Weights of a small transformer language model.
Size: 21 layers, width 320, 5 heads of 64.
Training: a variant of Muon for these matrices, 998M tokens, 7615 steps.
Each number is 200 + 30 x the weight over its row's rms, rounded and kept within 0 to 999. Layers, rows and columns count from 0. The size before them is the row's rms in percent of the matrix's.

# layer 6 attention key, 320x320, rms 0.0794, rows 176-219, columns 160-319
093,217,199,214,190,242,217,179,227,173,270,197,151,193,225,212,180,211,217,227,267,196,232,152,225,160,175,244,241,214,201,178,165,218,120,171,216,244,159,187,195,237,218,152,210,200,140,200,214,179,227,214,235,235,193,169,215,195,190,177,161,179,148,194,174,201,165,188,185,153,206,204,183,221,174,186,218,178,187,214,207,193,181,122,250,284,227,202,189,167,159,173,219,199,171,156,154,263,219,201,189,210,168,184,195,190,197,243,227,140,161,232,196,229,206,170,220,176,200,218,186,186,206,209,191,181,209,223,235,232,203,218,224,206,223,216,236,155,204,194,187,198,143,189,194,167,230,200,191,182,163,235,228,187,223,172,142,206,236,237,197
100,225,231,249,148,157,189,175,181,190,214,246,261,194,205,188,227,162,169,152,115,260,175,192,219,257,195,207,157,261,196,141,261,159,216,244,174,244,201,198,189,186,181,217,215,187,203,207,175,173,226,188,229,167,205,228,183,197,219,165,168,190,238,181,218,246,192,235,189,161,182,209,212,173,225,228,234,243,158,210,212,210,148,166,157,208,236,203,216,240,190,216,196,168,196,217,184,223,221,189,145,216,167,214,226,227,166,154,159,183,213,223,189,261,239,143,206,217,210,202,196,177,168,200,152,240,219,237,256,238,194,184,192,246,180,206,191,222,185,182,173,183,250,256,223,167,236,217,154,162,187,174,221,209,154,180,216,178,117,197,210
084,207,240,214,148,199,221,180,166,192,160,190,215,194,207,235,183,201,261,242,231,203,197,141,196,221,225,219,179,195,171,192,304,148,208,180,166,217,196,182,260,248,205,240,307,196,225,153,229,219,215,226,243,171,231,157,151,230,237,179,158,235,190,136,208,182,279,193,176,307,188,220,187,189,239,243,128,205,168,211,221,245,178,195,197,172,203,180,179,188,245,254,150,227,194,192,179,222,227,250,229,208,207,239,270,181,170,243,193,160,169,225,199,139,195,173,167,209,188,212,224,162,201,224,197,215,201,218,253,186,186,243,226,237,198,191,210,210,152,194,242,179,233,214,206,212,260,226,190,202,187,182,247,184,190,212,200,246,137,178,191
083,173,190,196,221,189,165,209,220,201,257,190,198,186,149,222,177,182,188,229,216,241,189,250,164,165,193,177,188,227,249,187,191,187,165,201,197,238,154,187,188,174,219,247,212,136,206,163,139,171,211,222,197,214,197,177,235,204,163,162,210,216,216,255,248,176,137,225,207,277,208,182,178,173,218,195,203,228,192,196,192,210,256,192,172,107,199,200,214,268,196,250,234,230,183,234,219,201,186,172,166,178,185,179,205,183,234,212,222,225,135,193,184,206,168,192,195,213,169,167,170,241,208,179,189,233,164,236,218,208,130,179,161,234,144,178,178,211,152,234,183,255,176,260,237,191,220,158,186,198,124,183,172,152,201,217,177,158,183,250,249
097,198,171,186,184,191,198,213,207,194,212,188,242,156,243,185,239,216,214,255,197,154,203,167,188,163,218,156,247,200,230,207,156,193,196,191,253,202,143,138,215,175,193,168,187,227,186,219,215,191,248,174,150,216,115,170,237,166,201,141,240,189,181,174,178,172,149,210,209,127,207,201,162,219,167,170,237,214,217,209,248,194,232,205,203,197,241,157,223,217,228,169,212,228,202,207,174,181,250,166,251,243,192,217,285,220,179,203,196,232,172,199,223,242,229,190,180,169,236,236,216,201,272,196,196,161,196,183,178,222,183,198,157,194,210,246,243,144,153,211,240,186,162,180,187,219,175,242,241,248,180,203,196,213,220,216,163,174,218,153,232
089,224,174,197,195,147,228,192,212,201,240,141,158,179,215,284,137,196,219,182,244,149,160,201,195,170,216,203,177,196,208,195,171,200,245,191,198,191,186,205,135,195,196,179,201,215,169,166,175,228,204,220,193,189,167,204,236,194,236,230,182,164,168,189,200,167,235,167,223,164,188,195,178,175,231,225,221,191,181,187,193,244,243,186,216,183,208,165,136,232,163,150,148,168,232,176,132,198,220,223,208,176,168,207,207,184,193,223,219,219,216,210,194,249,210,199,207,149,188,225,245,266,204,160,178,210,193,235,194,202,189,202,226,229,199,231,243,258,178,226,197,178,198,222,181,132,146,270,219,198,248,176,225,223,260,192,235,185,217,191,186
093,164,183,211,255,203,205,174,207,189,197,223,167,152,162,219,193,221,213,169,175,205,251,193,202,163,202,236,198,252,233,206,185,250,204,171,135,177,175,206,184,186,190,234,277,165,208,193,224,212,253,179,241,203,198,224,154,215,160,199,213,220,207,192,159,201,148,216,206,231,234,183,138,215,207,189,194,209,215,172,200,242,154,167,213,193,226,205,187,181,249,217,205,180,242,166,200,215,203,242,172,185,216,206,195,224,207,173,178,158,171,171,225,190,245,155,116,187,189,231,209,209,156,156,196,229,186,127,211,226,218,144,196,274,222,191,164,240,177,221,259,137,174,151,191,240,239,164,219,134,156,179,208,218,225,192,169,147,183,199,201
090,228,219,174,120,178,221,240,196,232,186,245,158,166,175,198,154,246,193,219,185,169,253,216,264,211,252,188,188,184,215,247,201,195,222,202,180,193,199,218,227,196,188,233,216,220,209,186,191,175,195,186,210,169,217,237,206,185,175,196,203,150,193,206,167,172,207,154,166,185,171,208,247,201,183,162,185,144,174,228,146,223,224,216,215,204,177,229,165,222,139,190,216,187,169,221,215,213,200,209,179,201,209,191,198,173,217,169,256,214,174,217,197,176,262,253,178,231,218,222,197,202,195,198,148,184,211,201,248,196,170,169,228,160,198,242,247,178,210,186,173,163,212,191,225,197,204,232,217,223,232,201,202,222,124,207,175,172,213,161,180
090,192,200,187,228,275,174,151,198,157,163,219,104,184,224,203,195,181,177,179,231,161,121,161,238,224,153,247,234,186,192,220,185,213,181,213,242,182,179,223,151,232,237,174,182,184,218,180,131,206,196,194,192,196,181,178,217,175,228,163,197,140,238,179,182,166,181,201,217,190,188,179,118,228,190,214,179,222,213,150,227,224,166,178,193,193,188,239,211,212,215,201,193,257,164,223,161,229,211,198,202,163,189,206,230,199,214,221,165,161,202,186,195,177,253,214,185,152,232,179,219,197,235,211,174,228,234,251,210,216,225,226,193,175,205,260,190,156,185,222,244,212,189,200,276,227,140,222,235,246,190,207,208,156,152,175,202,205,255,230,178
097,192,193,157,220,187,174,219,154,207,214,175,169,205,214,137,208,216,172,174,224,130,188,197,218,133,183,178,233,194,236,195,196,185,149,243,241,226,164,144,171,221,211,185,168,195,228,213,220,221,222,224,207,215,182,239,195,193,177,180,194,238,220,193,198,180,240,189,231,190,217,215,196,219,195,156,158,144,219,243,200,216,188,210,218,230,162,193,184,179,201,198,195,176,179,223,173,158,227,192,213,167,207,240,213,172,230,242,192,252,175,161,165,205,222,178,164,193,195,205,196,233,189,201,221,207,189,198,219,160,190,153,178,189,214,169,217,193,221,202,226,211,180,119,218,167,183,205,202,203,256,185,241,169,176,218,180,202,207,166,198
090,190,147,163,223,249,255,196,184,230,221,173,192,226,199,185,212,237,203,208,184,180,168,181,198,202,167,141,146,219,190,173,216,203,212,244,198,223,168,194,197,239,232,221,213,219,186,161,216,150,232,213,218,169,144,200,238,211,215,200,225,155,195,172,237,171,216,173,182,208,193,173,164,216,236,192,194,269,234,186,204,197,223,185,216,169,215,184,232,183,226,165,175,230,233,167,218,199,220,192,236,121,197,234,213,151,245,179,179,149,188,222,191,258,169,233,209,207,169,215,196,191,195,217,159,187,205,211,138,198,192,248,167,251,192,235,240,241,186,231,260,219,185,173,199,281,201,165,225,149,221,169,234,206,261,200,212,232,249,206,179
088,204,167,186,189,170,291,207,193,221,180,208,284,214,238,214,225,203,227,238,158,217,194,251,208,236,227,204,229,154,164,171,195,211,234,133,185,169,203,220,141,155,140,222,214,203,192,172,210,215,176,140,221,205,191,212,189,219,236,184,302,254,192,179,195,174,199,223,194,197,185,138,222,201,175,146,149,180,229,170,143,201,215,162,171,206,188,157,173,155,155,167,171,157,145,227,242,204,248,229,220,204,178,262,169,187,208,212,215,180,185,183,155,201,221,261,241,194,225,169,247,182,169,195,164,222,205,143,152,194,209,220,201,206,235,236,258,110,223,206,207,251,193,203,173,191,184,166,229,195,198,211,215,202,220,208,229,218,210,242,197
088,190,184,263,224,142,233,171,167,221,187,204,199,214,210,179,189,168,207,181,174,264,248,225,217,204,231,184,201,224,132,220,213,189,145,222,250,240,219,228,225,180,164,199,200,216,245,156,217,162,232,212,171,221,227,157,192,224,197,185,243,187,238,200,160,251,179,232,219,256,174,261,205,198,185,198,245,194,220,142,192,233,180,193,168,163,191,178,212,237,217,220,205,204,240,166,249,147,222,209,171,204,244,231,217,206,235,169,233,225,204,203,193,209,202,178,114,189,153,181,168,246,191,217,153,218,207,216,195,194,166,211,216,221,217,212,163,233,243,155,190,157,231,234,180,230,160,257,199,159,186,146,192,185,184,195,237,185,205,209,213
081,216,210,219,236,203,238,226,193,175,205,228,219,239,169,243,234,217,206,237,261,185,210,255,226,188,205,217,254,159,207,198,175,228,199,226,227,217,200,192,184,222,202,152,207,191,181,201,150,230,214,220,237,182,178,174,219,160,256,183,193,222,176,182,209,146,173,217,177,154,212,118,193,194,244,183,173,187,229,137,278,251,194,192,178,197,176,176,171,135,187,167,189,195,138,220,223,184,205,163,161,212,225,229,246,174,177,206,278,155,190,169,170,211,149,211,187,196,167,214,220,207,153,190,215,169,166,229,196,227,209,208,189,189,236,178,150,287,179,203,247,181,219,190,181,194,181,161,189,220,178,160,236,221,178,186,139,188,153,215,214
087,197,182,272,219,202,231,207,254,175,219,213,200,209,190,192,170,184,234,245,182,196,182,158,227,152,176,176,188,192,184,170,158,158,218,204,223,150,230,219,225,161,153,228,198,229,223,182,176,149,232,217,229,152,254,169,251,210,189,159,219,211,158,190,193,176,211,162,154,163,187,206,205,215,221,248,155,155,154,189,246,220,223,221,203,203,234,190,185,267,259,213,221,162,175,194,226,165,222,150,229,234,222,189,206,257,197,189,201,230,157,227,198,181,207,162,175,189,178,175,172,201,248,250,198,223,192,192,201,224,251,176,203,162,171,154,228,219,193,262,198,182,213,180,229,236,196,156,181,198,188,224,239,184,197,226,132,147,212,225,169
084,156,177,192,183,206,185,168,209,181,223,212,185,218,224,207,236,226,222,141,195,174,240,205,254,159,221,191,231,198,199,184,200,226,199,225,239,181,219,200,194,233,168,200,208,223,123,167,167,188,188,153,186,169,192,214,212,241,184,169,188,197,189,223,241,160,260,197,206,198,217,214,200,182,202,239,180,203,208,201,214,200,199,150,219,204,203,191,202,243,209,187,175,199,200,221,170,211,126,211,134,151,206,209,197,166,183,167,211,123,185,252,231,246,221,205,218,232,191,242,232,219,223,264,149,193,247,194,201,155,160,186,207,225,160,199,197,180,184,226,227,160,216,133,199,265,269,201,252,205,266,227,210,267,184,202,251,181,210,194,187
101,222,233,144,245,262,206,179,268,175,188,217,217,200,182,224,185,170,195,173,198,164,143,156,239,164,234,218,195,238,140,184,193,173,206,178,172,161,144,216,277,223,194,172,173,263,188,181,161,217,173,168,152,218,173,186,248,164,196,207,206,277,193,187,234,178,196,129,210,214,210,218,188,212,238,152,213,208,244,205,192,157,179,214,201,246,162,202,211,191,210,158,236,137,189,214,131,183,236,220,203,197,172,221,216,232,170,207,200,215,206,233,235,207,193,203,239,145,197,211,150,236,191,226,185,202,238,224,178,188,210,201,159,187,209,208,260,192,242,216,192,210,143,235,158,211,227,204,190,212,151,198,213,169,210,174,225,233,225,205,241
103,167,170,238,134,198,183,180,199,251,254,146,203,245,178,212,253,166,185,205,196,229,196,210,248,237,234,182,155,199,226,209,244,227,188,184,220,197,159,218,182,170,166,243,201,148,224,199,243,153,220,197,212,209,142,226,125,257,173,150,204,160,225,201,219,216,140,176,180,196,218,200,219,216,205,206,142,247,197,212,182,171,120,170,179,159,227,211,218,144,193,232,221,276,264,139,202,208,237,190,224,215,201,163,197,188,260,171,203,244,173,231,177,231,187,197,219,248,233,228,222,217,208,163,210,173,171,175,238,204,175,181,259,195,220,255,169,173,250,167,198,161,247,203,212,171,229,194,199,195,199,128,169,195,178,207,206,176,236,156,201
094,214,150,183,234,200,191,191,231,123,175,227,147,165,240,214,199,184,195,249,156,151,204,174,159,177,189,250,194,203,205,188,271,193,223,206,218,165,274,220,248,208,191,279,210,146,217,239,176,165,197,197,200,210,206,218,182,219,194,235,200,174,180,208,233,180,198,189,183,201,188,214,201,222,204,222,208,270,217,171,212,196,242,198,191,240,199,177,211,296,181,216,219,196,188,220,201,202,148,188,201,204,221,174,174,240,189,219,198,221,187,224,210,156,263,206,166,249,160,142,195,157,183,189,246,202,215,228,215,172,202,205,251,179,206,161,158,247,197,216,231,250,206,210,193,184,212,200,216,243,209,197,167,164,176,209,201,227,215,242,178
106,198,240,169,191,230,202,187,203,195,220,175,175,138,154,141,177,126,159,172,231,199,192,177,222,240,199,179,112,174,172,221,242,219,224,158,165,162,262,184,208,197,197,260,182,172,223,198,155,215,212,186,193,236,232,144,211,241,209,163,217,242,207,158,213,187,193,220,196,202,237,206,248,237,161,205,151,110,168,173,218,182,167,147,201,178,206,179,244,211,206,235,173,199,245,213,243,177,200,201,202,205,196,149,241,198,228,180,136,244,192,166,161,169,190,166,193,216,191,182,250,220,217,127,183,140,186,245,189,233,203,175,223,171,188,237,234,206,179,183,208,192,176,258,202,234,209,195,189,139,182,203,225,204,176,139,217,172,204,209,203
105,289,199,167,194,160,221,143,193,185,171,145,217,155,200,248,245,228,210,208,195,170,165,202,200,162,177,203,192,187,210,127,220,171,171,180,158,196,214,172,204,168,230,217,272,205,171,199,177,186,228,157,204,198,163,188,192,204,198,184,249,191,149,212,209,222,211,168,177,207,186,190,224,246,178,191,208,209,161,217,178,221,136,187,173,166,198,214,199,199,136,242,152,243,178,212,177,201,154,246,238,214,188,147,234,222,204,211,209,224,171,219,178,216,226,177,168,170,184,186,165,211,176,193,125,205,243,233,211,192,190,213,195,211,200,216,198,178,182,248,154,244,233,211,152,142,158,230,186,183,211,191,187,190,175,178,222,191,218,199,208
107,207,214,171,209,243,173,143,174,175,160,185,214,165,224,222,145,218,190,208,171,207,169,166,210,235,163,209,141,176,209,194,205,240,224,204,199,190,212,173,203,207,232,197,176,214,266,187,149,255,166,231,260,195,229,176,188,190,176,221,201,188,180,190,205,185,194,229,170,225,236,172,202,163,181,272,207,241,236,147,206,178,207,191,258,164,221,180,244,224,213,219,216,170,198,195,243,186,231,233,203,188,153,204,210,166,176,157,181,250,207,250,242,198,173,231,241,153,210,149,218,207,165,204,180,207,233,239,210,177,192,190,222,180,161,185,233,211,154,252,183,252,206,193,236,212,191,250,183,235,248,206,206,196,219,191,223,176,185,166,198
105,172,207,203,201,230,258,223,198,197,202,175,224,235,189,170,213,229,247,210,201,247,144,207,180,210,201,207,243,190,218,198,196,202,163,237,200,252,160,173,168,155,221,186,209,236,181,230,190,181,201,227,230,221,203,185,162,188,236,223,241,177,191,275,190,229,179,244,165,223,183,166,159,187,252,116,185,202,204,231,215,237,220,229,225,192,211,200,193,233,214,225,178,187,180,222,179,201,224,236,168,231,177,222,185,169,183,195,209,148,207,176,226,167,253,229,179,202,229,145,177,153,235,222,189,200,184,238,163,142,206,207,147,218,187,251,256,205,212,178,259,226,171,154,202,254,182,212,187,220,183,250,225,219,228,191,186,224,213,149,165
116,167,191,190,205,181,219,216,195,157,169,176,239,203,218,240,161,206,187,166,200,190,201,177,188,231,265,142,163,217,214,226,212,212,202,213,180,221,255,229,175,204,235,234,204,213,211,205,235,238,158,217,180,247,169,167,205,248,247,198,225,208,218,209,203,185,194,198,192,215,222,215,203,162,257,255,200,225,252,244,173,216,169,212,213,180,255,200,193,188,189,165,165,220,192,251,192,199,223,207,215,201,238,196,218,217,150,110,190,180,218,233,235,177,225,231,237,201,247,181,146,178,192,201,210,226,220,203,163,230,132,172,194,181,161,242,219,276,240,205,197,175,131,142,228,244,194,215,196,212,160,203,151,241,206,204,175,214,226,202,139
117,181,156,207,214,216,194,204,191,247,177,142,196,153,164,236,222,243,174,159,198,225,245,146,198,155,231,239,179,153,172,156,247,195,160,189,175,213,201,204,218,226,202,248,217,191,175,218,209,189,217,145,208,167,190,200,217,169,157,166,185,151,195,181,217,204,196,203,162,186,191,224,226,198,184,202,213,179,166,187,195,149,155,250,185,190,200,186,201,248,160,210,180,191,197,188,179,152,155,258,228,243,179,194,187,207,174,191,201,170,200,174,169,264,239,242,189,210,207,211,231,197,205,201,187,160,166,186,220,157,175,219,220,270,175,191,119,228,195,247,212,164,214,242,253,218,189,138,211,153,204,212,190,244,191,195,204,170,207,242,168
118,218,183,239,170,183,202,197,161,236,221,133,203,255,182,170,184,201,179,277,187,199,207,182,166,247,165,201,184,189,211,201,212,200,218,174,209,203,242,205,189,204,197,233,177,225,224,202,228,222,187,195,168,184,257,197,252,214,236,211,201,197,223,226,190,282,158,230,221,197,195,270,217,213,219,231,209,262,225,186,222,220,189,215,206,213,218,151,172,184,268,209,196,206,251,213,190,189,209,169,192,146,189,196,251,223,223,209,215,161,215,194,149,185,153,270,158,205,179,200,230,167,194,153,247,164,231,195,190,186,196,210,208,245,213,136,159,231,201,192,191,220,224,201,219,236,208,208,165,197,126,200,162,176,235,190,211,189,160,246,171
119,202,244,196,96,187,179,215,124,266,218,136,238,192,194,190,151,257,233,224,222,176,215,236,175,178,167,165,156,222,240,183,173,178,208,226,195,196,213,216,199,169,238,157,211,184,236,220,193,219,193,235,156,182,204,217,205,231,245,168,248,210,222,194,189,210,185,225,246,191,209,215,173,193,250,175,191,195,244,203,207,243,188,229,216,173,285,188,238,220,237,134,192,207,213,186,208,211,283,188,207,220,188,219,182,167,193,204,184,247,218,131,176,169,205,151,137,206,200,159,234,209,200,194,170,238,154,186,249,204,142,223,140,251,226,216,223,220,247,153,215,245,170,188,231,235,189,212,168,241,170,204,171,220,172,189,184,182,172,252,258
112,168,197,249,207,191,241,224,150,208,184,217,255,189,237,191,137,178,186,186,195,207,202,234,174,244,172,179,162,209,215,179,187,171,230,205,211,170,243,215,211,185,205,212,234,228,220,203,198,156,190,186,208,155,303,166,201,246,246,157,197,232,210,178,195,193,176,179,215,199,160,213,206,187,172,254,185,219,183,232,246,210,179,249,202,187,239,155,238,217,212,212,196,121,217,245,182,289,207,183,207,217,173,205,197,197,211,213,212,235,193,155,226,174,153,197,172,233,221,220,221,184,227,226,177,217,203,192,252,240,179,259,194,201,177,194,206,203,183,179,179,173,200,250,206,199,202,167,198,193,145,206,231,229,241,161,191,192,174,183,180
125,214,152,195,200,210,232,267,193,162,197,165,233,198,217,192,208,180,224,179,200,133,179,199,193,174,172,203,192,217,133,246,187,201,219,185,216,215,181,157,242,231,230,164,186,206,175,213,198,196,170,262,174,179,230,225,231,158,189,233,194,247,195,232,201,185,240,198,197,164,187,204,135,232,186,202,218,209,210,186,185,210,215,209,213,205,214,200,153,193,135,196,182,203,215,180,185,233,198,177,211,161,231,203,214,203,214,266,223,209,187,200,244,190,225,142,142,182,233,273,208,203,228,234,212,210,220,223,214,218,185,292,188,192,155,204,173,189,206,241,246,198,196,205,215,160,218,185,228,213,236,258,189,177,246,145,156,255,208,171,216
119,269,227,184,252,153,210,236,204,197,147,198,191,200,160,218,201,172,190,226,162,213,160,209,165,184,183,209,192,240,228,193,160,162,227,209,258,201,232,231,202,148,184,104,168,208,149,203,235,228,241,255,218,193,173,246,225,218,230,227,223,239,223,240,195,188,139,177,161,152,204,205,205,225,213,156,219,224,247,235,240,186,186,236,162,204,148,227,158,205,162,173,204,244,181,238,207,173,181,242,234,244,204,258,156,225,253,166,208,156,188,194,224,229,214,182,208,178,191,215,130,212,234,233,197,202,201,228,252,177,193,193,241,259,240,197,258,233,222,169,206,186,178,147,175,175,138,246,212,271,196,197,203,257,214,213,182,225,224,203,193
117,228,173,226,216,236,174,202,192,152,243,212,188,173,199,156,214,179,209,172,246,188,208,244,252,224,181,230,180,218,224,194,164,158,172,217,205,234,242,139,184,244,204,191,195,278,168,136,227,162,204,186,197,225,181,191,248,213,196,195,246,139,201,192,167,198,253,215,222,204,147,251,230,188,245,202,183,183,164,200,220,232,144,192,184,226,199,153,223,238,234,169,159,203,178,194,166,170,185,248,194,230,237,250,239,171,249,167,194,200,178,211,155,229,177,180,258,221,222,169,147,210,219,173,152,156,243,230,194,227,195,175,227,196,239,243,249,235,198,180,188,201,222,203,187,180,153,218,214,178,180,200,219,181,163,187,168,195,215,235,222
115,193,212,183,235,184,234,193,165,190,178,184,245,161,192,169,202,179,225,248,213,143,181,207,196,204,146,186,200,226,158,228,230,236,239,211,221,167,211,235,186,176,187,144,257,137,191,175,207,145,239,188,196,144,210,192,172,175,159,200,200,221,193,206,231,183,182,197,217,209,192,226,238,166,203,204,212,240,153,230,181,249,237,235,257,160,227,198,204,222,192,225,261,203,183,196,187,156,167,165,134,225,222,195,191,189,164,202,177,157,174,218,200,179,149,184,156,203,220,217,167,207,230,204,148,167,198,232,175,218,206,192,241,237,170,204,238,231,205,238,241,147,252,208,213,209,196,235,244,204,192,232,245,191,157,208,182,247,246,224,240
121,200,208,184,201,216,199,218,168,166,207,224,157,251,215,198,203,204,179,192,169,189,190,225,228,190,156,200,250,287,168,236,204,166,236,217,174,223,152,215,226,243,219,196,159,213,207,253,222,209,140,182,192,248,173,187,214,229,226,250,207,241,187,218,170,246,215,181,187,156,179,207,148,209,245,216,237,161,211,216,272,214,158,225,229,210,192,218,230,198,224,168,198,228,189,118,152,207,198,212,194,184,192,192,177,163,242,221,225,142,206,212,202,239,208,201,212,187,193,185,180,213,232,234,227,259,163,246,220,223,184,221,141,223,221,209,221,221,274,280,203,170,154,216,168,188,214,233,188,232,147,210,174,204,187,154,224,207,184,195,222
119,192,188,172,173,152,187,159,125,251,198,180,185,186,191,185,183,172,181,199,169,198,144,209,206,209,269,208,221,237,227,168,192,194,228,252,152,218,207,185,142,215,196,190,185,232,259,187,243,251,158,239,256,217,219,191,224,195,167,176,239,220,213,207,250,239,187,186,203,191,127,162,192,208,166,165,183,216,222,231,248,192,162,191,151,186,145,250,151,180,216,157,216,229,199,206,179,215,173,185,212,181,172,175,214,170,215,254,229,195,214,214,209,194,210,246,212,214,244,201,224,162,230,173,203,234,159,184,196,211,199,214,186,193,225,201,222,143,214,182,229,231,242,185,201,195,213,204,175,184,205,225,270,196,208,248,175,190,211,185,214
124,217,166,223,218,182,179,209,188,152,200,137,223,212,219,148,204,187,204,208,181,206,178,184,254,213,206,163,140,188,217,219,210,154,215,203,161,210,186,153,212,132,151,207,204,152,203,194,233,256,191,220,202,207,164,182,223,191,180,184,222,195,192,185,210,165,189,186,189,148,176,213,204,205,197,181,214,174,193,164,189,152,176,222,235,207,203,169,232,204,198,177,196,186,163,150,257,206,171,178,174,220,159,176,221,231,167,202,168,199,181,238,212,164,216,194,136,266,197,163,210,214,178,226,230,213,223,174,242,166,160,186,260,210,219,217,143,176,194,156,217,176,241,217,182,240,124,187,229,257,191,134,215,169,182,220,267,176,211,165,207
118,239,184,291,216,179,175,189,166,198,194,243,216,213,166,241,174,202,194,255,166,195,204,180,222,284,184,216,197,232,239,203,183,227,188,144,220,197,214,195,173,205,215,230,270,241,222,171,207,217,269,208,189,171,217,206,204,237,208,233,222,151,275,156,185,215,155,163,221,200,220,146,199,178,200,237,182,135,155,151,146,189,210,178,241,214,274,243,180,212,219,231,174,195,229,190,205,226,173,209,214,223,271,192,157,213,236,200,201,200,198,221,167,249,223,199,149,196,212,206,174,156,200,188,198,207,188,225,260,176,207,214,187,173,190,233,200,241,167,186,222,171,187,206,192,233,223,147,199,234,250,228,175,207,169,193,208,132,193,200,202
119,174,237,219,147,234,238,228,155,200,228,187,111,188,206,215,209,186,196,180,163,248,254,160,172,238,211,257,236,205,183,233,212,232,225,234,166,226,207,275,175,209,219,174,208,141,163,143,191,193,135,193,229,222,230,161,193,213,207,165,220,198,195,178,198,212,195,245,156,190,207,197,214,202,240,184,169,221,179,213,172,223,162,260,162,253,157,184,213,245,235,241,204,171,231,218,239,245,179,224,211,227,247,201,128,181,207,200,155,178,212,222,216,156,200,187,181,242,240,229,181,176,231,210,198,196,254,177,220,209,156,193,193,161,200,160,198,215,207,214,174,192,210,215,200,223,211,181,189,212,223,213,178,159,178,217,201,203,239,193,202
116,211,236,251,256,238,199,213,241,212,157,220,171,221,194,174,183,209,255,227,255,219,214,170,215,247,264,186,208,207,222,203,190,202,141,244,216,141,252,243,217,251,220,201,227,244,222,201,217,215,167,131,149,180,188,193,187,177,196,179,194,218,179,211,191,191,277,224,183,218,252,225,170,250,194,200,213,191,229,203,214,191,138,219,174,181,182,214,156,197,206,215,185,200,190,221,182,217,218,200,202,128,163,151,287,200,235,241,181,187,230,204,122,183,220,191,179,230,202,237,189,175,163,227,185,146,182,214,192,221,176,191,165,274,175,229,164,185,223,200,226,154,213,200,210,178,234,259,196,174,209,193,200,205,170,208,243,194,212,158,168
123,187,197,162,240,224,142,223,193,232,212,190,184,194,201,186,165,230,204,192,164,214,202,212,192,223,153,204,234,233,217,199,213,160,216,241,228,215,167,151,186,230,228,211,201,232,193,206,222,210,205,222,266,240,258,151,210,212,203,193,253,160,310,163,201,158,179,142,201,192,185,198,170,214,182,149,209,216,195,196,184,184,196,177,212,161,237,224,218,177,156,182,222,203,191,260,192,204,189,168,171,279,249,222,218,207,206,164,130,190,219,189,200,183,195,283,182,167,170,161,204,232,200,198,223,236,238,127,182,258,187,211,202,236,230,229,203,202,185,218,179,211,192,167,172,145,199,173,171,178,205,196,208,211,177,215,192,177,242,226,125
112,160,208,187,197,228,182,197,238,163,198,177,192,191,211,164,219,185,266,203,205,194,133,216,200,211,169,207,134,168,181,232,198,240,219,181,183,154,172,164,227,183,191,159,155,166,154,160,138,160,189,185,198,215,251,200,216,218,218,231,194,228,163,248,191,201,225,172,142,289,198,211,220,214,208,199,167,199,188,202,224,195,239,152,226,198,188,231,209,126,225,214,203,164,236,197,218,152,163,192,175,198,183,194,145,163,219,226,233,195,256,215,172,228,225,216,216,195,137,236,172,123,242,207,209,164,164,171,199,195,176,191,209,229,256,205,159,176,135,191,206,202,190,139,176,240,164,185,178,193,203,220,157,204,208,222,171,188,212,201,206
113,178,222,178,205,204,226,175,168,180,250,189,254,183,191,209,174,213,194,162,181,199,188,150,206,222,240,242,209,224,176,225,176,192,203,211,187,211,159,202,213,239,188,227,218,219,241,189,227,211,174,255,177,214,191,178,189,173,110,252,205,220,177,212,141,160,186,186,195,220,238,208,197,230,220,170,185,183,190,204,222,196,172,164,217,201,187,219,219,170,203,194,189,144,235,212,173,181,230,249,173,230,186,182,232,268,244,163,179,189,157,186,199,209,124,198,235,166,247,191,213,201,239,190,193,204,209,256,196,207,196,165,247,246,202,150,219,226,188,159,267,192,192,187,141,157,140,230,169,235,211,202,200,208,129,197,199,248,227,192,269
117,171,172,199,184,187,193,190,163,175,156,238,199,231,211,213,174,201,119,261,214,160,207,149,244,193,196,205,219,158,174,185,188,194,183,192,154,225,188,197,178,188,278,188,234,198,199,209,228,185,157,175,220,210,185,187,202,168,225,202,140,206,192,175,187,256,200,168,223,211,235,186,176,183,213,192,203,231,197,210,169,216,188,235,157,215,137,215,227,230,211,182,168,142,154,145,137,212,177,171,179,191,168,245,126,236,200,225,222,262,197,195,158,278,191,220,188,174,191,220,173,169,199,199,189,189,230,192,219,230,181,184,179,241,181,200,168,169,237,232,221,227,143,188,180,162,165,214,161,241,197,159,220,195,225,137,170,229,251,228,222
116,160,145,176,176,207,198,173,257,158,201,184,169,170,170,157,211,169,224,220,160,219,234,159,194,146,208,197,231,194,229,202,173,193,206,198,190,220,214,255,198,197,231,215,223,214,206,138,168,214,234,198,202,204,200,145,186,243,181,189,152,136,224,181,235,182,216,253,248,212,260,197,202,194,170,170,184,189,174,188,191,210,186,219,184,175,223,180,211,216,203,229,239,197,169,189,180,193,211,215,185,155,266,154,216,197,218,226,192,214,196,193,195,180,207,202,136,205,204,207,221,199,127,242,216,207,121,217,185,175,217,171,234,235,217,152,231,187,243,202,204,223,217,248,216,166,194,207,185,182,226,212,197,182,250,203,228,189,203,188,193
117,222,211,176,196,205,228,233,243,194,160,180,232,223,191,161,226,215,222,201,234,172,192,206,173,233,169,190,186,204,214,180,247,194,142,210,250,221,128,148,209,188,163,232,187,172,214,152,226,231,175,207,175,198,220,182,204,258,165,208,220,223,236,215,204,215,215,200,182,180,260,181,228,189,156,176,140,152,177,218,221,182,208,222,207,198,196,174,180,195,160,198,216,133,202,244,219,188,197,198,184,196,226,210,197,212,197,215,250,212,200,173,228,193,191,163,205,177,224,149,173,224,184,246,226,230,215,211,217,213,227,138,196,227,192,260,229,243,218,188,215,229,188,186,217,263,187,233,193,161,188,221,194,166,175,214,176,187,229,166,149